From a checkpoint of a small transformer trained on Wikipedia: MLP 768 GELU, rotary positions.
Each number is 500 + 25 x the weight over its row's rms, rounded and kept within 0 to 999. Layers, rows and columns count from 0. Numbers have three digits each. The size before them is the row's rms in percent of the matrix's.

# up: layer 12 MLP up, 768x192, rms 0.121, rows 740-756, columns 0-191
# down: layer 12 MLP down (transposed), 768x192, rms 0.104, rows 740-755, columns 0-191
up740 096:482492485509518498501521480495538507470476490498490502503517482488505529477487492485453581505503473495507512477445515493465547495475539493460483526540525482518526506484481446487513476547528485490502541492501478444480503465514502489500482542498508518488512489475511472491459505475531486521467488531493553508508530473515514505502525527490530449496540538487508495470530507494488496512502486480462563472501516520483452489516500527499546504486491473529493540472543526473502472477472473462504519520513552458494478508501463515531497567525492481482458479545523498500484525511477508502
down740 099:513515530508531455476494527497501427525520520537496473545506492508497482536477467473492490522481494526461539491510497507546499506516495509502495508500466530447465495514495508512517523485529506512455502471452524500506496466474531548495515489551473471478553487509511528488506487498533485473525492527453507498505500502523489507481459475465516484547449489500486503440462471507434487507511483503477463471537473482493465472498480473501506534502454485513513489463468495508484533500524493534504525479484479496491476531536499498450481499493475465529516509459498551547528501488507494517
up741 100:543494456477476510507525518489493479502508482482543463481506500521501518505482498491559480514494473498509469483483509460542486473517524526513515503471539489494450531481486493529475524470511527520475505460510499506506504474530513515446512516489516497555508518514512489489493543484457537467487491501512553495531491542487503510507504532490480486515524572525465510487486491527493526483484477525500461543513502479481521458478522497463495460524476484457485502469453478456502483488484508496519464569509500477534512480513519559490507520462494484481543516501493455453454478483500490473
down741 108:487500528491491487495501505529526474528516511526526467475491471528484500544510505521510462442479474515524483488454463498509540522526485552527499506493471524502506492479493557486488494497472522514494458465502489538514517442499519516521486476507564507492463477470482499509530493474470494493522469467557468484540469489536524513481473495477446479558484510544504496477479504479499498559496462494514513541537478480522499502484543470493519503510461498486466505452488464501514461513506532496482508501524529427530495499483508507503477476511505541515512512480470475495471478515492493522
up742 101:523469527543518518532489493494478523544529557474506463515507495473489493556500440417494494482534545493510497524470495464487484501495507513486502481461529490535486495479483493486464517504525508518527535482473523513467530513503503501468500521458482484456448488480478447536517507504504500502497521477508552499478527525534541493538483478498525476507505506496496526471519470496513495485456512505493489479516482468479515504519540546462508557519500471475522503478477525472520474520514480518498483488508494508453497494571499531531464477535513480493533459491495493492528486506487474477
down742 109:516452478512514460538509457472510486459538506536502473450493477498529500488543508510468494510515520553483462473509504476494528474495501484482463502515519495491498509489490535501505517549530427498516555511520515483505500537511510504546504497499476523514448480574512492466525486508471504500494498473494497474503534515540475536486504491506466510545502511501423505514503493495485489462476484499528540494545519505486529482546497509531531500498511518515473539491485512470488487541516551493486504508522489508507486509459477512445519519491443499491555475496502531505489503530524480514
up743 104:460512459467491515467499512487487495510482525536447481503495474496486488530496480476582516498530494510485459527497508488469516486517506473470490478518482484531494539507481500508503503524528508506479488503473506513518525495491506499455526486483522493470507493526523501481484510515487462520479508531493512484464506480506511518482494498500545495486485504496459491451513544525519540483532463542517461531497511492439498445523517470523543482510491474478503530506476474531459498486519529426503468508496507474471505441470513497479506521575517488472485515490465560468498523469483537535
down743 105:510478514539531557487524492490520466512464470470507502509527495488529517509454524498483484474507539528494511529504520500460547497508545556527495495492505526472537498512477444488530515486497535464511486477489522497459522499478479541527486519466512500515483487515510469505496478503493492517453525481445485468479477471505516493481459495479504460503459510529490505528465491508471510529459512487529505516541470511441466507490472514528501525484497480525452449474510506460504460525476490526486538469482533472536484477473505551508511508528488516541542529498519508538494495517516460493
up744 097:490512534531454474494543463501505501533485494526485516468500507490448510492504500519534501499516541465503447522530512544498491487502505519500458475519509523466511494448481494508466459442469499502535478468510506465509517486521552512498507489502511478490507523546523449505527469516497556497481507550488489460494553512502446491493471560524509461470498518474550510509545490477495480508539476492464478493468490498488509503516497504501507516451504529528513480470459525511501492489505530461500508516500481472477478479490496529496522537537510495478505522441542507529475489500490523469
down744 097:563462469478460476462448521495519508525479491474493481473535468519520470539471511492462477512459496525479504467525495476502473508474525492485517517468509538519533511505509471495524538480494524498506517525486497515524514521479501499529527498491500509513512486518508508489534465520503504489519538518521504576452523508511545512564547522496500498503527465478490503504524489480527487520522463486535479461519516489477525489511507493485502503513468507462508494509459536544452491446500517479530459463557478517535512478484507508497504480483492518506557501526482503509441502458513490540
up745 100:496567495473473479518478426536505499573523464505489528492471495493505490475487499479535525512512542489499460513454473563485470517493487491521489514507568534536475471475556502570520496492489508510534494477490486470540519513527506530462505491484527518509455470509520506516522477524511484505446521518483534512519492467495472478515495491525492506464515464493516505515497516512500471532472494505507492495464505520514540441513532490461467450477492481510538503502515499539499502475520500463553506516475492489475500489494510481545498516505513483498495492477503502511496492533506534484
down745 099:515522504532499517513455479476499410502510512492501514495485487486483490531480529499499491496490486480494506526435531521501532531492537558555501500484483557505483502528486481455475485523481491503518460545503495505539494499521530464511511545467475510529495499465483509471472517542522478501490563528504518509471526469508504544482481510483501474534533497471552511511496503507490455497529489495466479560488493490479501503512528528511496513502442481486491484523486501518500509544509502557508484487556502512528500508488473506487520521471498505455438522482520500523457489477512512494
up746 091:520488536456517489509464532517495535512504488493483505528520498502464481502471503534500496512489511511510504444470519474530493520486498509484503550512481472487519516501516477500521441517497521487489477474463459505531482552501449477502492524480519532534529547498497498582538529501486521503469504492470543519464535477498483491467473482548489507484468502485476552510512502514489509480513517490547502495455552490511537452497494485519495480513499497499500480514481469487487484488511485471516542482471487475494489487548491477467499497496507543523498545510508474433518486481526497580
down746 095:518520522543497520469522536488512653497482519479479521542517486510489524523511503468517534471508523472490481533491448459490527522469498528482488520477476525517496477512494522471466451470524480495484474490493496517510481542488545496490481471532547507519491505520512448496505500510472500492491495487489516480479530518494475498499492479501505522481494497509482527519507471490513485499504491466507493503529490516489523482461486477474520506534533524527558480465476465471479485519511489514505492526446470525489483494517521485506479491527503482487492557470494504445511513539488495523
up747 095:490491519485481545559513501486529504494489484492516520497512493474527503475443467527496466444503499489495509469468503445484499515500528501512491505519496572526548474519503528499512495504522493502511518459456482528512478484521488519494472522498513534501459499531488472514477518495542499447475516534473503494514515521532459468483501434465511517468539486551466515527460468518492534477440519509489533517480491546497490515487489470506508487485483480512440466516512501515541504503479493494469522500533533472501515532530531481477492506480498485466476497560489508486531506544501486516
down747 091:543540477502473460486469484553480408523529547487481515506493539474485509501518492507441464525491526495514507530503487560515508494491534491510499547462524528539504465449527504481496489506484534546483483500506517497513535499464539511495482503507452500470521519493515501523537511487509527516515515463536489512533496500518515562541499485521503551518504462484496515491491489503501495495534500494523486488473511498450480480533497468464478520475455483529495506473521540503499492512564492450494471490487482519518494512517519544497545511501500491495508501470499513490496456485524503482
up748 101:493525518545495503509467475490486480505513515494528524501521494524519478536544502517504477460496484501497494508513541488493483476535514511453487510487500526519522507504491503444482475521548523527473514542492502502507529491514468529528513507491483468477501512495500453528556486475491501491509420526531457469556497488470504482526522473520490498482500453455510557460492476479516497467498525505499512471523518486470418497516521498511491494477489446487496497491496495530461496495488510509494504480487457460486533553489464483467479477527472527522491530437509477518515528541510473494
down748 096:474497502510526534505569498523484498530507452513488495506466502472510492476496512493526505476437532475496493537436479462481517483543437494508477470485503489494434452526533536496544520558499490510476487500485480470500532484507512461478517513496483519545530530503513514558479489518495519470549519486496499471506505500516509500540546512452548518511450510482477498539539490496480498492519466473482485474485494521499523492448464506509508507508507547502502502506477528485513507529513515480501522488497509508510486494550449471479531538439498484488486519500493494511508499501505503496
up749 096:478487532453490514510527505460498491528503479520481486507489506479543506467450516517545476502501518517490525524506518542513509492492486485456488454487485512526511473491551502507491551547501525528499486491491474466505469509481449510515469514519510536495453526512462502504488494493514504478504539538489503452457510529505481542499477545479513469459554467484533482496500516456527500500498530543530505516523507503519487524447492511459504526491480483488517523491473487503469521432499456545544515512507554512504489532488451514504491498512471502501508541480493461519516527487465479533
down749 097:537499509497510460493492523526487441499516491493514510532517469459486521547501499521499485518532490524478510457509474515488514498483499483527488521490494495488495467422486471484518463575449462488496508515498503521493481534466504496487474500531499514522532496509515519467468515489512472510514485509485496545493503467507548498545517514481552467524507453515467526513510522458492532491527478496486517491485507484491501494529506516485478566512481517507482559532496476515530477497512518513485501483472499523552423536517511521447476468472503501541526483524526513547518470499482498480
up750 104:466526531485482515441499555467479479534494501497530485538519497529475548528459504516503447498454559488488539495485538457528465494486520506508488519470468516503454527482497507491463509461507476496496509509474485536508465498504508525479484506539514478482538530460477491492502504504487459529520563507507481522486492534452535485519509513497517521531514487518534518526514477478527505501543526520508480500529477496542537472512521468487520491567515507534469485524490535507495506507459489464490512489495483452498457496476529475495489484544509532494496487494486494533501507502473448507
down750 106:517520470500474512515484514521460465518530543510463515494511523495512487529520511533500490458516526503486523494520504524476524538513522490532501512502478522488535444532522478503470509507487583476480470487496522489478534465521493506477487507468533464518527506507496444460505489478507536490530486512454507456470566440517475481483524484516513509489519470499484526527459481492473483465485512494498459502488529547493517513503472521521469503543506470527496486510442535544476475468513523496507510495501543530530502453488480519519524538473488486546508458513487490502503522492477511481
up751 089:458539476473474512473545507520539495533507474482481477525527499518451496515517486497480514496542518448510550487480474508497508514504513506497509510518513509437539503505505461474530469509536501550484517478487463464487453453537478480534555454463504489525503478484496485508485474505479524482492508498504465498498461530484475520473486496560516511506446502498514519477540497505550533474472499514516491514526545501503486495486525518427475473499512556480531479516475503514482462483527527469489499508500522506517504555521480499479495501484466509509495511544474484477502482534492507483
down751 089:521530523510515482506521459470490448564527501497489491454480521516553496493505500509517468526567453529476463506497506491514503507507493539533478504483517477499488451554493537464505538531503518495476502542513486481498505473473494478467458505488443479489476492509474552506449512484536484502553476516490533472522503540495526511531451554494497492542497494506489530506512477537515477483493479483478453464467475532539513510495486492545508515509499497490494480503497489481452482538476502497473501497477507478492493497460493481556512476469498525501496508497491495526491505493519497443
up752 106:498495449496503453505486476459486517479460514505510508518483525507509476472511485522540560468477491542513497497484526526497471516469465451463480552484471521491512499487508501499471500513485510546532513532487490529480477459489550465509469517514510445535511474478523476472529504570517472514538487526497504509558500521525463498512528475486458515503533469512454529481468459482521541505519484503540491494523517494501518513503537474481488523517500479479518500473507530491468498515450538500562480503522528502469472538511528494506495490511528461465494502505494525525496499506463490506
down752 100:507457520516516547483498517502523495469502498488527481485503524458487480487497497475513465546476488487509520557498523511511518530475549532475500524487460521518510554488487546492484512536496491521479486525490522486487485537482509489518531443477514537468490530479510507504511468558542522538522518479541450518554474491495480556469472480495473582523468478497498496533514497524527500489500494521520531502534493491502528501500498553497501480476469457494502453523505522477521511478505502483478505475540497531501493503515524510506488493541513496497477517503451491495495488462473567481
up753 103:488471507489524503514526509436539503526492462446516455431470475509493503477522442485508500527489486499507540499546477506541501514501505512500511516479467510460535471493538505515510526533498513477492477509487455495489488495505517507512485536536503500484510493486472489478509493522485504527573509500429496460461527510505479525526495489521525465469474521530498542513498468477488484501535545464469460488551468490501473523495480482546500487516503521462470496523466488514487498506486483530503508482459467502500464479524497523523479491518512484547551552480498490536515470509500489509
down753 096:519499482500514540470482472489505500512535522525537524549548496505527502495507529529475436475471541517479506457450521491457520476526550480526478500484516490473450529469516515468526454512507483504504524483507529535526460458468478492505502527503447536485506513461489494515514476498552498491491514491490521503565542488508497495502484465505475511515510529453471526468476491516523499494484490502484520465487475487485461525526537507475511517448499492485495516487558449511527480503478496535499500505575513473487489511520526520508497510522479494506479477495502493545482489526497533508
up754 099:499467494478517493544518489484521510494573490469496481522522473479494545560490452470496456534500510457498493524482456462509515496504468478484514521518515502515503493522517479499501489521548504486480489492490543475519493519486522524491485502499502453505490500517468566522514523504459536490508522522514474527508502521501553457488561495468472522536459487479522520456482490499553510491517508470488490502487512489524474481500474504484508522509493487522548489455533493521477508479470477490518509482521468514499503513520553471516528546468462530456556519533471527470521479496483513493
down754 091:491501485487494506502530501527496530509498498492503507544526494491499502603525482542494507509478511500500476531482516532519461495469563494477532460520498510515549484547481500480497497495498531451491510468505501480478485509463509487510465512477443493432540505474491512490450499497526528510487517515561509545490523511510454499469494524508488474493483500508515463509514528499491510541475524553497487502503520493445515489468530513461535480504536501508481479503505505506534503457465485511494494508467515518497482520577498463511509458510515489506505515503483514461525497450522497533
up755 098:434488497519470501482487442501584499527495503456492528506480497485489500506495486491542525482535516518494455509497497453506465520526497506429491535470537499493494483499508507526520503539514480461500508498481489486507541468515534520491459482508533492517487532531528456488469474492511544555499492510565515472522485517535519451510470500505492479493514517501527521500502508491519481509550506512513506492478533521511482534522511557493457468512500481501496494478487530478503505488506491503483497497475510485530483477446570505515509512495528483447516490511511456479517503460467525502
down755 098:493498515511489507479527503531505459500448533505508490484478510532501486509519515533475468496483458455505521476523512522502499515446504518506514487486488512476478518483485459473506533548516465459481508477482485488544476527525487508509493478479510496496488505499510530535482502525504536531539498490471458516496519523533548507457521474536496485477520512479458453506447456499528512506541462482505475492503475546528483496515457508516517480497461491548474500495513476470508554500522497481499453568437478522505500537523504501476477501508502483537546504477488483505451463475539525503
up756 098:519523516528520513525517470515495525522458449471426527542486503491410471507482513525530481477506518470499490527534487450458526510506522521504508506502501481498563483530475546487440523502495543511473519501489526513529508525507512492447519505524458566511491464528513491500514513465531521504479488526492516484459457507528507523488513486495533474490499494496519458488469481528510497524530484509488470537550497478538526485517502498487484549524505494510502501468519457514495535500474484505476485524490454462492530508513494502503479524485457493493490481484484470494498493472505520509